Weights of a small GPT-style language model, trained from scratch on English Wikipedia.
Size: 16 layers, 3 heads of 32, MLP 384 squared ReLU, vocabulary 1024.
Each number is 500 + 50 x the weight over its row's rms, rounded and kept within 0 to 999. Layers, rows and columns count from 0. Numbers have three digits each. The size before them is the row's rms in percent of the matrix's.

# down: layer 10 MLP down (transposed), 384x96, rms 0.0923, rows 257-325, columns 0-95
# up: layer 10 MLP up, 384x96, rms 0.105, rows 258-326, columns 0-95
down257 107:496487578534488587520525562452480497578411526533580489518539501500444495508514614553552488400443571545536467485509452537505498495463510513564469504591582478447393527453543561580456582496554425588497532492407460475467514413505575522486542405539575467464538476580512570527540453511521488545
up258 093:588409488434507539411583485534440473496506559536473505435478409448583447419524543542431489486515499461467463509498504519501481490543513474469492537477456466499617468558501526485494537362481549533522506445559505584510555380437457601473482519506466529525458568429363442433495504491548522517
down258 094:454471501500455496558518473402485444452518517464526475606487540506487518530521532551451454495490527511501384468561591489488452495489482543556569461564469507461469526503522435618515565554561453408514621524492481506519492482549621439414530577499463498547522521475441438359543562516454430538
up259 100:524471615427527512587466588425448508563532501499422451518514483546567485462578476405482475454497476538490554561504468559541497462524463455554508461486521507587510587606533551505521478518472414484504448393545376562502525478468556456452489584456500560413462480436558504525469577544505536544
down259 100:430372469518598470444559508483430475566497473422619498547511436433449529454507469534467502449529520470525466539431463472554484557448609495467518449493518525423455544531439493527538449493536393502524446463435514432560471432513425467482510507563410570528556564523566461542501566433498548465
up260 113:562502511458478532437513652392480494441445389474492452558470496469450478377510543436578495511509457551483560456420510536561474534488499537475494522510445509547444494540447468444482606463514489616486590482492554465491476480528591529436497639428499451450500531486483508541508475507471551525
down260 117:548523464544491459519480481492481461480386459626428557464523474633448535550526490540463481473499455490596502488470439535478505497507528603512453474532451543494469591548602449482531463412540450464530468531475599521455481432555473534495579527492460503465531589484566483466578559454631472525
up261 100:458460504467542468466517560427461467483487481428503519461399405499436537490586463529524505444483433564567569375504471516515513407488512488517481550468509503474429503592467413530559500447518440515593486510541514520461497515475513464405521673481488579520510471586518454410589481536516468500
down261 098:527515392469413515473504496510561458453462530632524499511524413484531590514526488534560510549399517538436523491524554420478460583599520517514525449573471487560454506523541453503536517483517513498519435518486527503503617514515456408554551513431536661512516578537526529484425554409494500479
up262 084:448492475404453461368591412539511399484520507521546496556521461462514543490576455491490512484472497495538566408464493530457507479541481508431469504460555422512442488507539577514410449499499566620532489463445487540484475436503493561441410525500535591459449392503458468484501546601451584523
down262 085:528518495491355592560475556461562507491511589501516515542401506512444520521554518512572531514468519358393534536507526488465437505582522577493440490511511505601427457520532475526450545516501489486458514631513530474486583527530539433513590473455489465495510482428448503389536495514572452522
up263 096:489436561476552463436431453461449485528518444483394512506419486541547498469536473556479463503553423530499527422528411528437548513533563448455473494494489482475469572472499541414535485519562550475523536378506553595545561552493459497440451552502548539562502382445393574486406450494568523552
down263 095:507603567462512516474513476497468462546407556477454581529514438453466455473525452521479488481566566495375549543548533500372538483510446395502421550553482482444493495507543547507545502522511516327568490523626462548471520514554569518476486466532531510470499580506448543448439426488520493465
up264 098:428412532468515518472446506515472451525549418454490455514493530503456444445608506652501472527435520368556510528503460459513552546546486499589493589465449572494485588501460565463504543548475507483535590393490543518491552503485513512505493512408481531520450465467535550506428505557420459618
down264 100:553532494542451481419452542588467497478421510534496523494459499452532485528539469463466453484498468565490438520499468588516417547488477479543529565532533553440418567537458550553492484385477560468434575541424439444467544565428558473586496561608484515536472473414535419457420511619497534461
up265 099:430566526550457426473480619488467489522534549545410482502421433549545499492465461445515459473519509426473531464477491515548508405499425503492441517485445561497448505465497536477595511489508457543510499547548579455462527497391418517473532656492430546520487585582422476479504565580554497420
down265 100:450459515461477561455535523434492504433462494495561530482591448474626553424447545658559466466547409538538480514476510487437457562477525538524547457523541442500531464554461578548428518477523539461542484502538502448543509497524443492438573536524537500640536483451405548452498488574511406526
up266 099:513393501601476503481512474471454509503557405509451426429496447558499502501502502467497445502583437509595515579500516517418489373482560397520522518440453453420535511492481533479528528409523544520530498484627560482541573491511481492447437483502594497468495525585544382555541500523530543563
down266 096:488536572466502535468541536518544528480430513453563440560457508593335454511403507433460515490503434546484434523522435548541473504537526448567482493494521437524524501421481537544507476554562549584368520481499568421541566501556411448580499500436442523463473452510494467519602559462496468531
up267 104:517520584493522463548527508407476477544514381477504513618481449454501475516430434506510505497497521510501533451541560521441595620623519548430518477499440522596538550524442556462461552468480483490456511461555465468529449436529501515501442538486455577353501468592570531593506514496514468537
down267 103:550467477541473480466460456521499546479514485547456562535486561541482403437514540456455491465481507512537445442443465540499512490494410437514549506548490550565408600564583532518436428393453504477542407534494424597435525458537535515472454558463547377527400520518442491510468544568493390485
up268 090:543417533457427462451464545508562397544529554436428473460490458508557386466461475510563588474464467356567540529457550560549472438469499456536508541508452436500520515576537533528490486592481542491576605546448545509495442532535430499500427483503464468493417492483522448557519487578567478438
down268 090:405483483455519600424487502441510467512529451520505487459490480521615469468426500506542465481551458492544425460589477442510439522588424524536517489456547545581430500479435532513476412497508395460508493476494549390528507432514435487606604509506495506532468478433472600585446474582542526537
up269 096:498502520519515518459460564472478484446488396521548516641425470568450424475551483553542401514485526472495469506502609471493485599493609517491469509541524512552450457481460483568451638543461562525517542499506567547476501511494441416448568565440461557462562475560488512462422602517449478484
down269 096:475516505519394544496550588467407497516555531489590488461477477587530455543459503499478561453535524483411455525464520410503512448516437452431559523495602554483485514496565500453576521496414495485607421465495437543461454488504525458512517482565431477565472381532607396486497444494525423534
up270 098:498488542512429451566467483546562476600518445443451441486512480532539556361581438513489440439565526420442509557478499579470543432578459479464534539494432551487492520544512512471442527401466497574499563539515532535524559479562486516487559541509600538411370455517391472525474523509495480492
down270 101:532367516499444566579453458486564462546485487510517540612498513538544482481479517452532452575485507613509531474592537496643516518484480484461600467521534481597411532528489523505438488551496495555436379457472567496493424490380460554512517484464467444465519468474497512399475475483517518521
up271 098:537501449481497419520418520459441447481469467602478582573457540465533532442518515489612510421482416452518462463608505488510466431542548577511500599553505371519400555503521567501528480533478429499521528504567490570486493529432480552523521525472447458485429400504427553583520531519496452543
down271 098:534570415479508578516517410453466503512612480451535461476512507587534540612502536544477599446494379476447466449451467489541531462460462460475522549473521520486549479522511618498424572564467505436472539527558532495634513475500450491596497515462444554535527415512521493507511444482500422416
up272 086:433479575480478510444546451464458495557517520526544547573476473542480471502513549468525480501389404453539492463455502461470540566507631508488485520592520345551567480562494500493525468462511563535594565553464455561553430490437434498467445457583478456462418546525537514546391461444478476477
down272 086:539549570487482487518560538549505496467425509520485554482423544504504484484483456509495584522482522491535548540434555460429528431552435518525568433465501424417415508463396489507473535401510464457570463496525515478382544578516557506489557475548446419592606464546450471510552573489590524603
up273 091:537446564548498463491505540512555527567514497509388486544395460471507548474463472510490479480451445446479446551490398565488470572508500510461463513472452416458423655598590504462474613463500520460567507555536489533506559517528466449492563518444507397465462561500516499598526591555506541526
down273 092:479446499536496576568468511576462537408494557429419481479502577516465482502474520579514508486486585599571568507513432454508548541523531484518487460592517510553506483496511543415501488610503471506468470437430430383556477576529518492444536412508564592497553503484437496456398419465416508511
up274 099:563551535497549521449459503529316493434513495580439554519469481495538573450436515488492533461544525414432586474534521499540467469488553479462503478512511481505550453508437464372545624387455524486489531461530569576459504508440540471445365526514511544480510452506547548475507516450550534479
down274 100:544429405570468576486533395575519480507464394436500533464538583430466459492630449534550493476443548499463543483477508466547474500512532540512471455519409631499471433539526471505493457384447522520474480562471485505483500474545520531425602470559552564429477543520462555498579480488459497562
up275 095:485436616514458505440490493492442497512513555643476451436451465533493524409527472538494526388569483373479498593481487577517531524512580403440467542470531426502485520562441573465531476521520501466487429512539439513459433532446481595491455512446476471483449476536587583531506512546515529573
down275 096:523445432497484534475473550483445554489425465474554528546386492424453492425589525483509541520452583515507533495445565432486547506520542523545513503520572569497548493439438534464496509464444527517508507492527466392423504529591554508464596368438462533404506506596467581555520458492509613477
up276 108:551550514511422456439501545495456441485530523512407514578443555580401429482424468466503562498459543349487612607533490533589457508515543501500511529473457447507499494571412475430541515522546529464525496487493545539450586558486482480455503522532490454476494402366482509457432490495468453507
down276 104:409599432541485495529596563594475499427563471509455586557512469519475548463526540561500566584480497464451528547500541588338575478495528546451489476490489464405497475471473541528583559414478461513487486561479544552541519529428524418457444518468552534512525479505555533533460436561479451548
up277 104:557472547484449544378520519424474533503472498512496597542565441449496450497501434461563438394507527464473505520430511548504602470617449496576472492454495502516479481608417490431506528574536532525499474484492562519341642454495535534447558493505547487459526497491538448518496473510516502559
down277 105:499452533439585484585530521538595457455528532549596536552561467517483558419473503549466532578500445613461469437442613486477504520435487509513544456466416538484434529453517459460585494535553478540559521455454603455496514558454442493480526521483470547495512590520516510458435533571378491425
up278 105:461428511553609410475566575474505342515478531502415533540467456534502461503646458575594542475538502461510488517606476476552546473514440405514454527525520469508554434483427470470495504552502563469482540545535515535522464444476530438406490505489464535479454460554517504430527590546468459471
down278 102:547576592489530469503483476496567448477498555573458418513516505476479514416458493447505441592473527483481479559509473426543601547512414470428397550572476473537621518434589476502531477461479486448488546477438477493560560544505487506496540515482474461652473439454455517569523516555503570404
up279 096:496527484506474463510523464517490476500515549581538476448524498536466499428494499531464459575598543542571471452513410520538519481528493450457488490509392497540518493533463437506487538460492389589639404497604476471424606619458418497443447450468555514528464560589531550570475520508503563520
down279 096:525527538486523491461580480514422498478561565378517544607463553489513505506453569510446511484492443426358487451599477564465557478362548516464424539553532529502516490522493527522434456601524568505469559499449538479508518488539522454444454532437463464494563478453523566438547427490459435568
up280 098:460471506491421450454470472451517400526651496573489446517483496564467473447552353532582485529541429447444551535462454600499430433474463501570489484511433576444461523545423450485523495479459582534507569518559456519507542559547458520522467501532528519472442525470464539516507479611519572449
down280 095:529557471518446512588363516548549457538535489535492531577520470580503442543504567588512496606532478480570508461479508488481420528464513545511536465385471530522504480536484577461438460515533458525462551550419519675522576415499474495547513467583502473556509487515473485443542389482470474467
up281 100:383516501601480458555511485465446531411537512491564533554459408522563436508534594517546480495468483407582498467607477507504507391442485458500487494531540490611436519553526494474531587478467467522502501507486457488517433561398407480469539543460509483517460523497416477612526577464523464566
down281 101:420451466423538534593540457430422490516523558464512589492431531415531468492558618497489465508523497417475548458482516497542531613469470541418520557507513510447574468461498454569481445542470543570491565472514500551544486512581510573495567427487552541523523551495512469436378454565554454580
up282 101:518497520569553478570508523442509526426489481480468517437482507431576533439461368503483463473593408465494544464610520523583546574521577536560509476455478460500452464433425500387527498518521450516564453434530493555419505436396509537428450546531499496508513518441458527512491515616451557552
down282 102:509517551444427430423486558416441565522442554604470555506416522429544608454429488464505411520486499528397467438570590555489466559533488554569450540437458510464473413460475522508550471581603532495538500425515540490488476510514546416465541479507511512466576475503513540555446506525515515426
up283 099:575533565520540429434599569468435490500517494424514470427419452508584558459497497494488444490449483489476531523516469499561436483518541569520594556461410549537622514498388476453485550541470612540593471506553456463460434480513520451487515521592489531449519463497520448504457528429421514584
down283 101:480510473480488551506522499437469488501532567600495461559397532470457518513502533543481458518481414536436501453362654453511555562436436401495465509412454506390489472494506500481466492509510490477487465507556535495452468415559507502499565498425629440529502563513479520476431608535453522497
up284 095:554609511499450475522527533440417479452519518559534369513452488516534493506396536585522544470553399508519524513557456437485498518449528434461484497493487474515549519421548563496499495406446520508588448402482537523498513378438471599515442536492508544493535477502418383503461482527517411555
down284 100:431520490598589552491505534370472480417496467472479533544445474575449554457420546506484445495446535517523477473511534619541547509475483518569511433554483442495497508500466598479556572514528484461467538486520496544420601515405519414548510570473403454479518406515533554524461535495426456419
up285 115:444454578558584478512535569484593428584512499425456566473468418588543430476498500494622541453562567505636519473549384511421521461499487567500442450565452550468537491481431544498521545533521526553483458539493513580502474487496525579430538556483440529488502443427532466466537529486507517513
down285 116:477529499388473555477461471535561446471470584521467550467544447464518523513444459533557525558543587392579472470559532470575542581476572438543503410459516549513430533501457494574435552555493501522486531474557493541564348520477496434484481473514404459579556508479462517504522483477439417423
up286 095:592358537565424508461488615480479467547470471480421488457490426496574484515493511560528511490581594466542534495489387431561430584481507402519454435493477515462541499476518533454495552497492500545594463497439563527428555447511476484436529482426511599443507524520429497506511451540571509453
down286 093:474495532528490473509472431439574511526514491502392530469526437494463559470572482510487469592498524564496517514453552483517497523599530461405474504539515537508507486313509412627559472451447522579458517470458461422481500512505549477587494469540465558500528472461474594604442493414506565468
up287 107:602473533546501505420496446489393464526589504534459423436482466495476477490522460571459454476433514475505433631601485531471514491645523472501425484541421518468570509525496515481464483488453482517573416475486402487511527426465441534439552579493549508466499532602548568505499482506473576554
down287 107:541421471562412504488504525529522515530554473549498566444427528521546495506531556539526504491532484492527440435457672463421541589455492578475506525511424467559614551524401467555543463506480507580443475503535547476462459522523454397495533504528447478478551547472475560600622469475514538520
up288 100:469443533453470517480480510495473401459495542504558533467446453470529455405462526582512523446534388433525489499530471461456555493500561511488408588444456516463465591485606536388454483508433527455580467441444491538501449450522504496479516527418425633527531403566472564533439543494482543490
down288 097:520538496476436453548584498600437495363417559523502484494511460492506446522501544519448546521472596539555486492498531547455475499475535587444493509478531538449484511602498505600476444489533498462540520540455474422492626515541467456402504657473522573470574518524468454564488471454566456525
up289 103:488409525423528517468558450443506398487532509507565458488461484431483503441562505483515445456592523476529508514583506565520531537449563541490366503511502505517510508511375504462613477509436477567457507431599513481457514558503448529456375474456449474518441550490537587493388466447498492557
down289 105:520429474527446498469458533438567549486468581480455485608643551460491533568459497500477558469530520541545531454590564494468508496455468532556493441497347509513431413558458457514390535543590440544446538502574509494575502445460549513493499429520519480482512484534546512490531484432551574572
up290 092:524508555513474468483494436487535460511486522532416499522440527447486520505513510449594564453453539417474532471448467512429561411431550568441530586458554528522560513466598446509466599506453498540583472506460598480489545602529487530477485540415498385402489589446432573528551542541479477532
down290 095:515459476484470529517454492521471545517536589475353492428435610393460500559460467478496505518444565489495508468464471402466582548538474515487508482485572532529536541439540455522611568477520433489614454474481510488466477509441493420547505492510400405571454594506517562553481499572456469462
up291 095:485482548476456425483551454457445353498598423501537429431467536469534519352504504541522532465500533503466492481457422506520546449524610529531482514541429553436468561536481462467507534539502399506533608501504555531508477499546601468505457497463492459392431452567562507572538467498532495545
down291 093:458450489538501524467552520473548531399477484517637458545544551470474520589461533414459545458447476521546527558588451461504561485487551478580496564524525528502528484469493489393488449509482502418413390558541476504484509484519482586575595507509454646435493455516426512559489470476568553477
up292 098:490493552423451536437461498435514547426551493489476434394538487447534471526435464565516444417604475501501511542459553493500526533504492414483468555591515486606484509492560468528469534491487495524491450409522496484305556434462465426484440580454520487456453512487480477525467551463458458603
down292 097:477557494382530523457468592438543504464430547499549512531417473442486489501519490408487474419457551469542432485408543525518499553505552449470457367618489431445537475482520425474569450481575559459522457502518448422506462498414534458477553484497524417445472537508462437518467484433449472409
up293 095:426458527540471542460485485451457460494516506449365492492510444462513420442494551599557548503522544480497494488513557585471535574526487444588521584475432423491540486544572523448538505509455409546562519588539347459408491440462453510476423453495521445482494471451482509570485453566528525563
down293 101:431505499376522483533508650487554508467482499485473512554577522535515419553514446465513549528508564501554501480568517535461644533458479603470450497499463496407540530517420474381480460584462528481538462477538548492514462488474563410521540499550445491467606529517547480597518442544465540510
up294 100:497463506521507423506537475502360467527562455581469550502486405424487499483533464528510386502494330460556508564590407472526485459488478517603476488546493507521533472489528532485496473467544578553492530431465496423403492534414431443465467506516505509481489527475451520625454506451542513557
down294 103:511541463541512508506502635531535528498543541550584592482467348505516571468549508435404475512409505447585497502402463433519486496451481552564492502524583449551563592473505504511510568551532514567507529476521474510501491507449471492577489436505507479659519512517514519523484565548535471591
up295 102:451456544420540505507520521435468543420507525411412581434467407494441419501454550508463472478574449495613581526512454424403457517544509523544421581526453471456478529545460490411558591523544505506519498555472446503557513510519438449401480476437454462457486491501477435587437464520467506546
down295 106:537546569450529520520475391458510443526422499553477520526532570447520455413484538506528574464444523533472473391492551473501520571495522534459537501423368485532496591469522525501500545521525528530641430556512453462515481414515508467429523481500557387448458437498503602546471583445554475540
up296 092:529412544516515499398522497450550462527486537514416542468467365483489400445548525427563511559528377494451526567501411502408489478492425479497509561527454416474519497503535524514525557495436554589567533456466427478485452505452544538512423476494444521511487520465574429556429497585433553492
down296 094:549521502528504498507521499446500536547578558447507460499474488550509448464405568492492461500584567442540489570543497387554542516535417580565491402537519552461429619480411469564533490524509469407600465561512483472536501507463437507503560543409470529496547559528475401518559501400486441470
up297 088:536455515478495486506511491456437498414444478525501554563419387585428467459450522526497552459517502501555530430465506456381452547423727517525505518497542500487543549506562438402556499527507485502537506567559527473466526552522471414465496523505470457545492470512506470544466492515602567514
down297 095:476560458542493448564542397530412457502523500554507487423537474514531486465459509546443530588482504540442629498506507519418394543561518561588529543513504445519514509450463527501533549490470506524517464494526497429531391433617501537487581553475463598512528508489440543431543639498479471437
up298 103:586401491462574508474558503515482506485509351510524501448373532505445487467555517563554493490503549486514497532487391572535532471552592521505433515537403560512535518528546607494559523474451461482525606556503547562427615559460508491437549505425476478509497451534475487554468529506457448537
down298 100:580576559502465535497473486492525534452544489448505487502494450395532503492480484465470575540481476485513445504555583440519514502528569574564494512537532473389537404445656502545386448456380534500454471465575493525543497542459472456484513401472510493520482468386500570580490424480485503553
up299 098:546494495570437423445579546514489450517539507552429447424428495501486510490562469469516465490494484565543501527512354553579522550546485544525526448504478415568457456450501549387453508499472475523570549524578520453461592503438460577432446551539551430469561504565476400561483493470509407494
down299 103:574457383480409504552512475601482577438516507541484448507515611440487500578466509400404512503520454516531392555541465545417478481486486517544521542524518559483519493471413490449519470517564500520507577495511516473437348480446510575486402499492424436442508485526497460467483417541491534487
up300 107:482458502572538498558451508458456552479576441534588485572461540513446466504596489548489504381549546512556526499487532506438461550605581508474494444427478537555606469445572583493471571488453498512514464484594518512477561473418492453386527490408533522366510469518457501491525532491515441529
down300 104:547505473536545470562591478440584507543562513442618503441529483455558485535454590491445493514504527513513519449454569489469393554479495545505566458398456566519548442488523566582513505527542471402483498498541509455416478435427553513518474507505485553405475511613473539498607588503556548529
up301 098:489443450499423373522513520538528460468531409469454575436394438486533479416582498556545505500429396563546520539466474456486526425518446455569487529578541558580495534491511534454478539443460537459510552463543539498441513530461452460370506470555486495503505454451441523570485470476518467626
down301 097:595472490505550533475610601453503470558545546551512442594425506427506449444542507490430549460500502500509592540555536468523563564497563521580535532513558430490525547427505500535441528553570481532471422442510451459550517510407476469436509467489512480639471483508527456528406415525574460473
up302 095:575396499438486552491465491434471497490478533515482488479506545482554495535406490496512534475511447524626527463486517513517613473473561421441375520495449446534471500628559534350509507545528460523457435488558495529529556475502515418429499489417458514432557493501486531480505365458469468516
down302 100:490569517558501464432455496453520546493536477516471372545558461561539535496544547514528547535468519471492519505530424477470529515383460419508525558464562524399491560504414539557473464503526491482506449496494539418477440520616385487421583624409541483493447474457554500556474474461576442488
up303 106:534464529469471458525441511381527535482446416602472603507496479534476510488525447420496443439458528442518488571526488594573545565489436497556509491466374535647587583558468476504432502523447463549512499400464511501447525521511471469520553520429533542489466527453410448524547484479493448511
down303 102:425555544552535429519535553533538476562478559443533508538525466427516473469532497498499500528452569545493541492473538597520454504581564460535582553546493477409449358579566621467518513453470552531440401505570558546514571442546515448566510530428478424586462503495523506554440520467507492471
up304 112:532494590519526452497544542420519407545538468499437479494454385540408492533480379495627535564513473393496609497494553556530553556580520449483497568527520496584513463507587467526454478498448500557491428523484431537471577440546470448486474477449467558481442443563515463522511480555475442487
down304 111:498395472395551514427576493536427495500383520397562581579519553419515592478528399457482464494428529501457483563585515601522464485509499504439451463519544517527466480524435509529543457469546588495460535517453501477491504507554509532396487477492462528447476585565462511439567501546498568451
up305 099:517521489548535370532437458546418419514545436615484525511446503591491487456592513559505505522576492558590453591384538498509489415498560514543501547501423398459515516557543501477520531519467488500527535511477487500496495559506442520567501559516542492496407563612457545594526521455536538464
down305 099:497551496503526437546583567474440509507480557448491468556556405521473555463528528578575493421519518467440454467527508466517524492537456414585424542537482498459555492499544510527494503623578524524485553423522533578461533410525473440603503383434598502573489487570574466520530510470590519487
up306 110:493498625476561559415526563505528464529562592474527472543430507544550460512488519576493468449491573478506506462503515526440422476562463463552482431580462437506513568477446521476476536478386563537549488496515430513561624481460565559433491554474610499448401449506456533551562570502492498448
down306 111:538494487513428445526509577433532512411551481504538576466478546550508552527445571496514528493511429484495552466519532481450459587525623443513487497612543491465556570550541533389434411538524549492556474571485540452470428478569521479574512509567478428427623452559494409486462516508544518482
up307 104:486549486498526462415459489454539548549489512525461481643520451571601485458548470612497578449500534489530432597515425507394496426583471523506491474517548441485542508530507556525441537482547545590543527474515448515446550535529444562481494565435570538488495554460546425519487523399399485458
down307 101:412516509458472532470503479481505507532457439381442500460507506552472539528546520525548492499553475486469593494506536502499458510507482493505435512460500623432452552483412409533569600524570577399510509486590424370518478442595560423520580495531508486454516495473502493492504449569477517621
up308 142:580520582601428508566556482517504473518540556590516543456406450563558501456547417540539509389486518497515527517485484517512534529538564493499434542552551455460553582498442570482391524445514520543540496543515542627491521506445499558452414532454523559514499536518474449490520523409389500420
down308 115:494538410512509431497574499712509466533539550482494558501514505534529542555478492599522532493525558423479455514541484550522538525503423565470504504538495550389450534511513477501539421470529510561561499450477549474602497513502544570383499552536420517640526467555466495464532485490524478480
up309 103:489424520571446421557561461444561495445544485479459535470516514527504517535518416514541410597518455413566591539422529521475539412590585481585487526527527506486515547567502492487490517468449495469534593487561517590402525550436384481516410535446535534477453448509485496491489499479435585472
down309 099:473536481525437501508365520453567582515491486485427627446512542471496545459637476448544460593449470487524494467448642508352543472555490483441506461502561592505450504539466535553554557516521451443569502552488461538422447545495503484521512503541524567492485511560476506508551446519500520490
up310 097:550450482584501502515605424427398499525641377540528476409503474513547453493530576490500520464571484532510514499585524504516442526562512526429510484554439455514468554557582494547490462396466460564514529430462563439488532446502465403422464526452531495474506500486477553486414501466528579500
down310 099:451458442503422518489478563467444480452410612399442509492545471479426591492497437446480450478497542500418521587465618469459519449488473547489475493530480498562532561486415532495343485415585497482456510522448477491468585441430518515478525526448539463462537512551537602535526519512501460459
up311 103:458410468443456528613536526453473471490527404557474519518554482584548424469547583495452498451524460491574472449507419548597417407534479455511468574502471498477607478475458546448544463348462481450489409491531549509461520472429492531472466470534490401428459492523512454479550510471465475476
down311 103:478554470496482438410538454538577516520423445452495541443465460412506584518445556552482458451436408425446441552424534505444562504486476603430462481491490490459579510491518479535565512556474518491563443422610497394506519469508500481455577490587517481477554508476591533465531442479418433532
up312 093:583513477567459520523487573500539443487537435394541460494529484508495506467536517529537491385561498423423459479536466444544473543540562493632501491472592481457449431501440463423517455480458450591490421553500470578474536465498495588467507570472545515462506533455360467470405444551502447505
down312 094:491412447395518470451406577421536499530466493555454521552390464515466533514505435508472471506492491402449490430451492555498528406493510450481502551463511548543451563524487545521524464433519512454416445394480531502491464559467480481488565587555549392546515516521534418342508513542482483465
up313 107:616511520495498480506550488502502493525494520506525474511498466554622363519473519517508449561428491540493560433492493529475453584579524578469439580536514512489563591428472516407519478513438415574552485595552496558503615491559520524442399519528536425513517418479549537530581473523490494523
down313 107:518469562475537541553423438448517518487531510484491600494392547519491556486488524525523414469475442446467438551493519438563568464569461406559612446481526444504479563464444523455521503524532570543415542462530505508506518457398416517629480475433481443559471527540523478382453580514497481524
up314 100:558470527610523459435612504501558499508499500483504574480427532488552457557574520506495505511489514382487647449508503468466499481558591503494480555477567457524472574514577471527472486533470568657554476503483576501464540481442405447485515527418512467502564459585447439474511520509431463511
down314 097:472502576454469555575528436578506485620451454519433492496553502561463474588532515475528578523453552459547382450501462398512521449534502601515540481522549465510561528536494509467577527554460505461469502473469383497530560550527564408460511421499554566568444523430521523523475460446415538555
up315 103:519504538554602436571507541484475506570538559451476539516480439564545458461551526474578507472511510375485630486562536532489558453442615529482518469531454428461505537606424482442416592512465466469487537487475545553540437538433477538532445493442494570465453501451467526544567513421474563468
down315 104:547475461551589394505401486419451437601439526507457505452484526447449500568520584460529506533498616486577495522482547579460480438540420525464492604486506523425436403482450467431613510425494521425553534444475491502536464550494563510567463503497455487475467556510551550536492512546545484520
up316 100:530441507518523538438521549394483592577447498600410550544422504444530535466569507540555508383505538488519577465504471578470481491491490516609515578540419531541505557550532547538523534515561493462520504438440500522327495528476502542407523522474463441480455555549516503487481481478404489489
down316 100:496602600471494468516410552478493565486461529408554468476556462488517575484518460472538513507511498537459408556477508510473450437531538492523453492581363561515491470520530522541554616606447441525477457452430503556562537465463509527489528512512521454527435470656573502493521602501507541462
up317 092:522520475561566435560465542475452428554524488504542472469481604614406439529549471495528388501504484490549529431552529540544484536459432585505519474510501534424490464544421546498488489506414489487638505468450507584496493436501472589446481504517541474459422467435488428539484623428449496486
down317 092:542508500437463536458480551523440520544625496489439558511394453525515522550471612522478504565543528520537500478433501486504500429459536467483637461491518447541479491453647461470523557434464483562498442519557494418454534460535471529458597606401475510533469505521496516559507429529420504565
up318 095:461442537521557509478613442487542495580637509432401597570479490456442483475432506533498493502552448431542530532509513576424617440480488446389458535561452609522474490488521486503534521418537486539525525478521556504509538494417510451512496565511477535446479531411502471585463502550556461486
down318 095:527510460465514471595473552541489526432562530503428496573536566406535413478520497513454550466499462549471484516513517516609551424561391394479492481438505480462512419479434477500486543477497461456465398629507450590605553463469550516554471486496490539602459552543496518467527464541506493414
up319 106:430463486478503506380566592452509500383477595520532500475505411535488455472447391536523520458484498426570557476493444497491582396529470447532494442516512472528462495510577634495554469471434498520522490468516493522534549491423448525468537576478578553481552491432498543474552590564455451439
down319 103:511494441535481595533537538511453428581461498422512564491436561566453451522475505508476526507445446521437557441519525597521503540484392655436572516520544519496477467442498517556509522479492514386525491462505460610350536548516453404490531491471551490496559488512523439544441467468519525536
up320 098:493392560424499524441498462497522485484472508517420426566479512512549473454508539481515591545572564427480507581455534493570541476460570490510433613489501445478534561472602495535510677503514566517512539524471532496486456485425443572490491567470465571477530462554452435430491488512501551605
down320 098:531491495472529461542443430647469504522492498558480495441445445480541403485542545471489449475500410472401536406478534553492598460372517508549527526444567508456483505518418462501649553519538584502453497487544489522476500533481491412500516533464416421548521481526477542470606470528464507478
up321 104:550459518600497510519428507482370447461448461521482541486503550510565476436473463594531448487548464476581487593483541561409546553527523474424531565464533431459468475473523498407467434496430495479521574541460470552480496574558380503470496550416507490525562398547540487536513501592491425528
down321 106:500572481571473552547504452535445493456498479560487455499561498492508551524388465461501453431450425494439457426607482463511507564520411433373509544556466463580517542547488574593542438523529528432436498476541483524479529562483525508485577520549578530546505475495399477463451554366469493517
up322 112:421498540487561478472543494464480421544547409532501545558563559448618502429544516560498429470492431448536485485567507532495511448454471579399495534549445520552589532539481463462504514418364459574466579535497542553513493504533424526480534561433590471495576458436413541536471536509493504498
down322 103:527437442539644556493465491568496411518482505539548542417532599522491515481515567474489453480491485495476484501473578557526477464441524556460526417605460493465494567430424452427522467542458470437432454568391595587562556479450476416448515547517473510526516483555465550456498499477499492591
up323 092:508482581567483476463530529412533514540447511574434426428558500520433512453568463511576473521502422415524596522490530480481561524514559491486474546562534550542536536594541477407435501520441515520469451417526432555486455533559496508492413487459546552506426512545451398460473416418502397444
down323 096:547576488516505470513549537462468574532462520599495453498529479436428529472529472403589448516472626562501517493495550518562537533541457394542553593420437476510493465524470452489490501490511482465460473482430554456452395460530543458507589460485523536603458476522480475448618594440485579505
up324 104:579558583492523484512460469452496453489464493498485540446508527538498368523472480516488526391532483386535581402552512528436575476507484523433490558545519459515477509627560511413486489433420472491492476413554435573469487588481440525527432508559490586526432522443468608498487503472507455472
down324 097:353366585457517480427470485570552418495503416357532584493486452508455478468477567520486468519424548432564482473471552542509514496524397500559530521536458580476470479405491483531518490464553480535482523445475534574483512480542446533494457452482496438522538474545514499478543474477361511491
up325 087:483470560578526411363519468476541490460526479397567496503551445491499445561450415455506576446486534424579496425479474620484546463444561457483532568566546555509455506492552479513465525520444580490534463466538507531443477463575540533416464543536565569534478494445516416462414524506474487572
down325 094:572437485479539475594522509471437443530570492481466487555550461554483546485519572506519454507529560595479477485572424463493504529475521418506552575502610481507509453420459467415583349438438459537500525453530472493541540552421554420475564455514564514545473426546563450428501551539484460459
up326 091:484489486515568418518474473477482474449577529490438404570516545504488330458478426514578433510528481535531450467504418544514494342548538511621516500465480535605528529463625557491463457526432574520505556519464499525509416515510500548483443482526541540525404526480498515515527506479533491532